Part of a small language model's weights: tied embeddings.
Each number is 500 + 40 x the weight over the matrix's rms, rounded and kept within 0 to 999. Layers, rows and columns count from 0. Numbers have three digits each.

# layer 7 attention query, 384x256, rms 0.0539, rows 86-127, columns 224-255
415437415540516572394486458430380454521515535548477514413604455574495472413559636458446517454423
457506503390514515444397472456547515408471487514507384457405508732555502485503386489507561528440
532623510574465501554647574457420498479444475491426545475443525487552490475483508427532509595588
503579568522445517522585472512492427489496413556570530658444523520420521547591532528522511556367
446449501497531500477482455496433462390606544460497497547479547499551522366500411512492491553525
554462510473481454474413443585574435496438495550490491553466486443523479484394355466385502634415
504467536560515632614508479453506496395557505422477508493495500550460427543539433519550509466431
516448492478472642481483484530554385436428578528521580407457586559515455484463623475506551556596
617536538572453636530510551529483390473615523475454417612502446631492426604553424434500532567517
616347428429545425527462524497469556519457544475413502422509439474535443530482440568561564302475
483469452470515515491533519495454489511526494521500499523509519485520509514483513522505491504549
482507546497530497480529539516536488470485495515439448497494480533472482503493515508538489508453
511530514500499467475455493499480500496471505473546532504512492467509510526498521476461537530444
480505499548499528537474544551443515491521493505500502460497511508514495518470521494513480474502
493491477498517457486489430490455483483540497485538518485465476484528497497482510514500506500469
497553513480471466493499483477497509464517473425480541535427515507500506462477487489523513508517
446474523477496507488488562495486488471539485497420488512584455517502503514475497491502462535462
512503558466508514544488509519468454491546429455515492459540479508480455454476500455515491476523
446488534518523494519457516512493482518572463532475482456538505491521478517480464519510515503562
508471465516540509488521481515493499501454526473508528536470547485515514483561516470480459506520
483449540453519467483566535445531426437530483559498492437532526519494477488471483475512526511513
454499557516509507509527513484519497467564512490463532446532504525499480504477492513532503518502
491478547516477553500585529477439477527525520527506489540509480522505545488453505510456513540484
530460409534422507490533487510454506503454549404523497572421526451463555476532551506471462468486
529520519553526486498488514515506473473515491540493504515506478505493505475553464473480486515533
527494488518531561551491464572451462491539555487508578510486449460599493525506486478490511504476
496476497558511471510481520527493514545512531558595487479506532398609495449575487503521507527483
457501495459487469461503515510550472488464517499508493474539511503536477458518500481546527486501
479553561504445455460487424506515509413526518492566527488484507446562462460531508494525508469505
447439445478397568468517510502499456448525411474543491506562538556528550549506441507453495578424
525572502521470510523422488448495493550572520469524559528517410523510511599518474480515542602466
528518417477465493614482587531545389451564553536523440444580602612553509481444575539506506426517
452467468533450420424448442561456332492558463524520444481524639390518632432474526519497476527598
485492494471448375458482539480541602423447482473551392488394543463458451502518509518479412504471
474634511466535481563414420504606386589436480482422468522603569576433452480607535496459493565450
458543538488578552551406559468456423643543466375610575448553505642511496473559536453532478551530
512606460528352447448588573459413492438598538470481367514555542562583563562459453540517555501528
433421547476471558549519648690556401512502486468471493516373458537349457431487474513515508548429
649456485480534529539522518562551451463586551455596472423543609434419483552572509442440516512537
516480451566500522531467416493491488400506373486401505551493394399490511432554611460422559508497
454477549483539545477510467520578523427586577315502507474492547566473493477549541402541486531453
447537343543519499529475447518517597558504430459399445463391440481515569508464508477531492454451
# layer 7 attention key, 384x256, rms 0.0551, rows 86-127, columns 224-255
472510537411529553529474508442489484593440507539527563487530469484458537519505355466496357479580
548536460525428655437417494573473562508558558479470523522464479567560424446424299549520538550466
472490478538520512537436529372437523467574480467525440558352539475505502526471376585515529537581
382471512490502475535533439535504524498525457456569410485399532543569474634559594444428574405418
448514565477469475580427465609511531469524492368504529425440559589523490519465534418542510601440
570483548492569413547441456470593471558369491484450516474427571442482527551454507551446525493514
569507545535483599483504555508539532479457396511578530568527497462512517513540428510464343459455
519540543470549617464526518597485443572528505563383418552474564495448517541439661511556457457613
449501528579469607412528519506519495478569472495437443434568531487573479543446454505489459587576
524428486542565436470421495552487623538569544539435579518473502465499550441466496502405540503459
504494562512513527498505548516504469518484484496509494502468519502511498498531470486499485456494
481542446536516500518490502525516504482497496503540515498553501478499508484465498521456477511479
480533460478520462521509506436533504511513530501493498506480499568530468488490478511536529486527
526548523477528525502506503487538493504513520494541496519493516504475483515521477517515527517498
488487521492494514522480498496506493510501448555490535533528455482480493492529478528484433463495
540477519465524528478500507513506535484498514504530490497522516495501482575499507532486499509508
457485487553527495506514495541455496519527453495538490541554542507472495491505486518452488453519
494517466509513459513539512457499546515505555551509517529470497473498508519482497500532523543499
507501508462519499525507510527454458534487514503557519513524526515506531524512490509481481434472
494466556539482472474482509447522477493488512497493471492496464529500491502454534528490501515527
477493436501513522479481476507424473484442503486468515529531493537501515560485526452486488496475
499479523418571531523537507524532507513491514481468480505512478500513501509469474490460481472470
431450502489545495437463422491517474486517479531480440508480512534475514486506459479468505496524
471432515520504517521444512533447506517507511493505516487463536436488492502509563558441539548479
507447542432538465477527517463468495501541496494473539445498519500464472472497550481493421509488
567480540521496480497510474467524476526531518529473445513466525482494496531543459560456522472456
480504461505577397483459491464580546494497498546481516525564499497473552525508473462499610471502
469439492408468490535488445497484548448497469456486508499553556473548502531520483536471466459490
615490545543531509526559510471432522493471433609463470515478450528522563466449501565416614509612
597522456517547469535454467526463514501514425541506438513470525545555545617547439509498429526417
391450421557444519528532468507497474476556516465427486401468503468485509504461476604488524442521
420547534478502518578567540470533406464522501504624606531503463488604523456571513622454476501491
405455549453504495522351538514418439531558468478434461502463596552466466394475509446520562467561
475523448469497443560634505566558578451568526459562421524363579538536482472588651534524470546517
590552501445561437570448491489452491579471493492537486518520490506481448502432554469550434469525
432521481541488496419501558516531453503481470445631526464493472568471460432518440519506499480523
464608438567385430543492560489464384505532598522486486516444491518594497509600534598488421499446
585533440490517535535504467536501511495465457455413551515444443592479484367608693537566566499514
462481510434530494455485452565451497478493507441569571444602574548490588445505563460511449560567
473507488551496564523496485423480544483544501530583511493422594512452544484500676567468495572515
540541445441539499442634444528498501429509453414596478475471515491540544444473395589502546491580
357535441597520458473518450558517474454498401580458429582430461497425486548593475456480576447480
# layer 7 attention value, 384x256, rms 0.0611, rows 64-117, columns 224-255
465500534435571496477467531525492528527515529513506525527514502547402413504489505536539505507464
493536524457465448520451547501522499476449511563467539488467485519428405516463512522583569417563
437500511466434518561439481559492394583512586432494502493468463371489523463464519443538460500546
501465586468441565509499528490481533504465514532412407532517530478519467528561517431521440488521
494524453550443463479511455510526514518525433510534485454534500519421490436546472449514495483497
469507488509465535484528599501540514470525514475493441500447467470547539522498461460517488458461
465485514528516494460562483489448528455468473568550534492504568514490486498434527532563453472547
485481444481581505547524555511486493466513503457538457508508547530487507475522495520540493431480
512437567495503486534486533569512509580495489480543494475481486481557478439489480450491541394522
395560553535479548481526453474491458496459449525471434483507483508471510522532455566537572522567
514383537561515486544529402506477504537551572501523450487488512402537505461486532518478495506512
473557560521530486497434549471506491476454474497518480504426572516457563486529394541461568526494
535490515500414483475419464516447489513488505502533474509491547419467488551535530563511459528471
498482585460513473618536494468497564509491517478453453505471544532570523534504528510509496449496
506468461499443533485543458560505499478458420485511439538562502416519468541561499472512551496425
557538509504494546533509526514523430542531476542513557500493432539505493483506518464519480477438
502436442515529552486622564422452507465551527565495489474553497454542499517438464538497501540494
468479490468560531515514483431544439549417578487483539457476564482535482525507565556510476502463
566547520498576497577546514547535523490532450534454573469509528390478558465532456460524451485514
491521457482540511563468483574584482430493500494490469515436536511527506424529510457446544502425
500476474512551473521488512492503451462467517445533466465518432551562533508476488518421514575530
540574533404505544514569519493550523458492498522546416441531503498493426509435463471572459503528
483531415479475516532502454571495561472503528514524406481501539517535527504513553525527496524393
445501491469549507477429453547497556524484542518445437512467497521434489565473550488498455443435
536374435457516484511533485459520494574528530615446501469449490479483507442473461491497511501465
516506515545538469455480470488490461508497530449525491577540456413487599519480455539538552526504
456555451415478469518511453406539468395453544484505429488507510402525475472547527414626494588494
451484540546501490447533505506514486509446524519476524471569487500500509451550532480548492471473
502623527445484479421563525521497464453494441524479454485520534510526523481509509464450511451536
453531501536512480500435504477436508467475507533428476605538461499496525488463557515510514482578
530481562512516518489537607562501447535476494500524495533488460478439427465505438512558418519539
542508462529522497530495509470501454496530477522512511509514515459439529528538473531465465510439
500500515470473440550500544440515540496466469508467506428532480515574425484475502489496458445501
506508544480437558507443492538541463516546504487503472514489485483475569554535458536546522589502
456549501542416461511518514532480505502494527483449508579499483525469482521470466398472478508474
496470499548537483433537434422477513456475513472537492448435513531524445568450439510533494475508
507480550513509533490490518548433502451503551470496490477473501489492489500547514478563460464460
510499524496498508459480571554466504459468542506441545452475497436462507506474497505411490593510
507507534444467425501485498549446525475480514509545442510522575475486451482515484533414409500495
490512468585510560535472537505465513454518515529499474470488513489546556488454495516580515495503
503597459465414512429563518531444509590478496529475460454517512496471534579493474559474481519514
465461544513429498564534443494468641528507509505520516558479490547534470531498555511374539458500
512513531575477514569443523476463533483441463424539545553429552520491492476489535496512439558493
554579512526505502494571522518487475514476482483474519538522503486484439549482494576469522506531
541506501512433516462539437527498471490491444495560524553504476488447453440499533510468488421474
543432452461499522512549488503526519443441477525504519501455544520513469466480467517472505542500
504469451522545464437458473452556482507526511568535402462474447564521457524540513495551492445483
475423512437479491488406556564497480435442465509512549479517473503480509562555493546458450436598
528460551471581441520521521486512571523482425546547501410482546460461555552459544495523508523508
506505574525444540515560555459513437484461440511519467498544539474531497508409526448485437465521
464554451510494503426505497466509544409526580441530477501489543467411450515491545545450509504414
551519496499494521489432434599439460475508446457514550444504556516480567532544472585498490455427
505503496547486549458504510447563425569433571559492537506440492498519495452496511425531537514420
516438522486506509503526556486546544462559537506451612542496495526454544428462550482551454410558
# layer 7 attention output (transposed), 384x256, rms 0.0234, rows 64-117, columns 224-255
464537499522442509511551477539488461542520524480551523553501466464481431477466480507478564527459
493536534509468507461564424501517442504537483535509514489514514486452449475477534516544495505477
415490534473398465500529555508561489559466487534513515484568493479549479443533550463539537462545
559491526548516582500456514551471495501461510589493467599467516474559426525541463459487456494498
565462443500556435466469531450500545544439459460458462453490545474435472447490529529541509498493
497514516450492493510554451470546578468516475428516409452551456445505477563487561507525455409470
510491481546527514500528480491518471476498525565504518520511533564505535522407525536526463517515
465568462535555548510558504485514471468480446528515421526395465518509558475583504400549487415496
499455478482509548536538539520503503565441471499501454472544537516475464494503452462554526461478
397534500486473451493494487566516459545389499506475457540526541483496483566501459512550527380554
527437496490529492552543465479471453535524547530452520439562522453508507505523480493536551481478
518548567454471526455469558533563553507495407422533505520503529495488561505538502487427597504499
544487536484428480512492509444524478534537445496542528532434580462521478525534491456513420525448
494548491424441544546476547475507515531490484531475512511466526507496515511469481506551516461556
526468442471499549487512451554549482482487449480479476506494492472472495501527531507466440486465
516515537505535514492515561529537478538501499520502533527497407492464497547507495518587512531494
479529476468476555509507579542517423543574421508507483486468531506480467482539464552454556525502
554497520494582480446532555478515476560479494527511457481520519486486545449481503460480515419436
548510526504562502544475472529507509508568511525515514487496557491568563489506516453515457520506
467509549514492550547492487519560522435573434496448514488545509507500427452510464478467456535398
442478515464543515521414478470485488550525483458519512523448487520555518499435489457460507515507
509561590488538510437533469497576499471510473486559442455478489449504488488479485487535478528555
512535486586461486483494493450488487500434468537504462489543482500493465470487587458491484536461
493540606487530478457462432503536479521530493475441466503551525572484520414454537598527470420462
561413495461546535509474467482488561512554532524510517507514504529526500475474444499462512461467
528524503531445441441514504441565521529510469430518523534530492410479555536443451488521568502488
442502464485517562482502514417493501480482544490510511455454593437534464487473450534587505585464
472522540472530534439540441452494470424456522521518554496458517552485562488474521498467469536483
471543498487571471507507479562500509408510468536466448401524526493496472482472508550488482482498
511510508549483494521487509450546552522477519537458458486452517574457490490411498451528506430540
491497511508540515470568546494453508493499503470508556528417551485474380483544491538508515492540
463476471492416459531527567412492490523457438449465442520554531397511590512480551508470470483451
536549518487522456522533526466456565517561489546497484438468516499561451462564430456481482491504
475483518525577575506398494541575463510475598501551479569528464500504500529527483545503500561490
485511555499468536448515543511499584570473492470421526475448517492455522521504502511492487475501
483450518529538457439505487447501557491419447520512491482489543524499495498476466502477576521478
562478545502491493491471534486457501509489529518504496470487467428516528447510518522490506478485
488471530409473534436503581479520420487540494421482504499539477487433523561457499452444439500530
543580496442525459494482580533477520535512543469526468534518604508521447525507458489517467459481
498470511470543552545442534539492516451513522465502480498482510464488565532553523537494486511460
530563518467520530485554488484558524609490413545495503496489455551486579501532432451540522527528
478462503483445549510495441521495502499523515461548531496440567531463496467455531472447490507489
546475528595530497625447549567459519538551522475510526568495574456498480425445589550533540468511
458528524558536541532531502560586542471470496517516487471528438438424422492504506471496495490494
497423505478493474517557455518516478496473477511507513539562444426512436503491532546477484582544
509487517473501438542460460478405551473479504482484445558468547462491481543414504519457441606503
479499522508500504434508512465503477486549518515462411485468507503522471469559498475561505510447
450534500531514492483497558490476516485601453476519480446497538458504465564478468531479503479534
546455511607612498540457536539545527567529481505557525435490502543499504517474528508524494523565
418575469514441509526546514443532456461466514429489453440556551463533486451481506496558474587520
549489526485478489460519448553487499422505542494505531488519475470511545491486469466437561539442
555536551515517460513549536550424510554490474416474571487457506420462524472480497471499476551461
485457398502476485523506569438511487468447541549511511571491524471602538557487544484513488477471
506558495549495492423463495482496478461515483493464555519503545513487502500416552484545506416506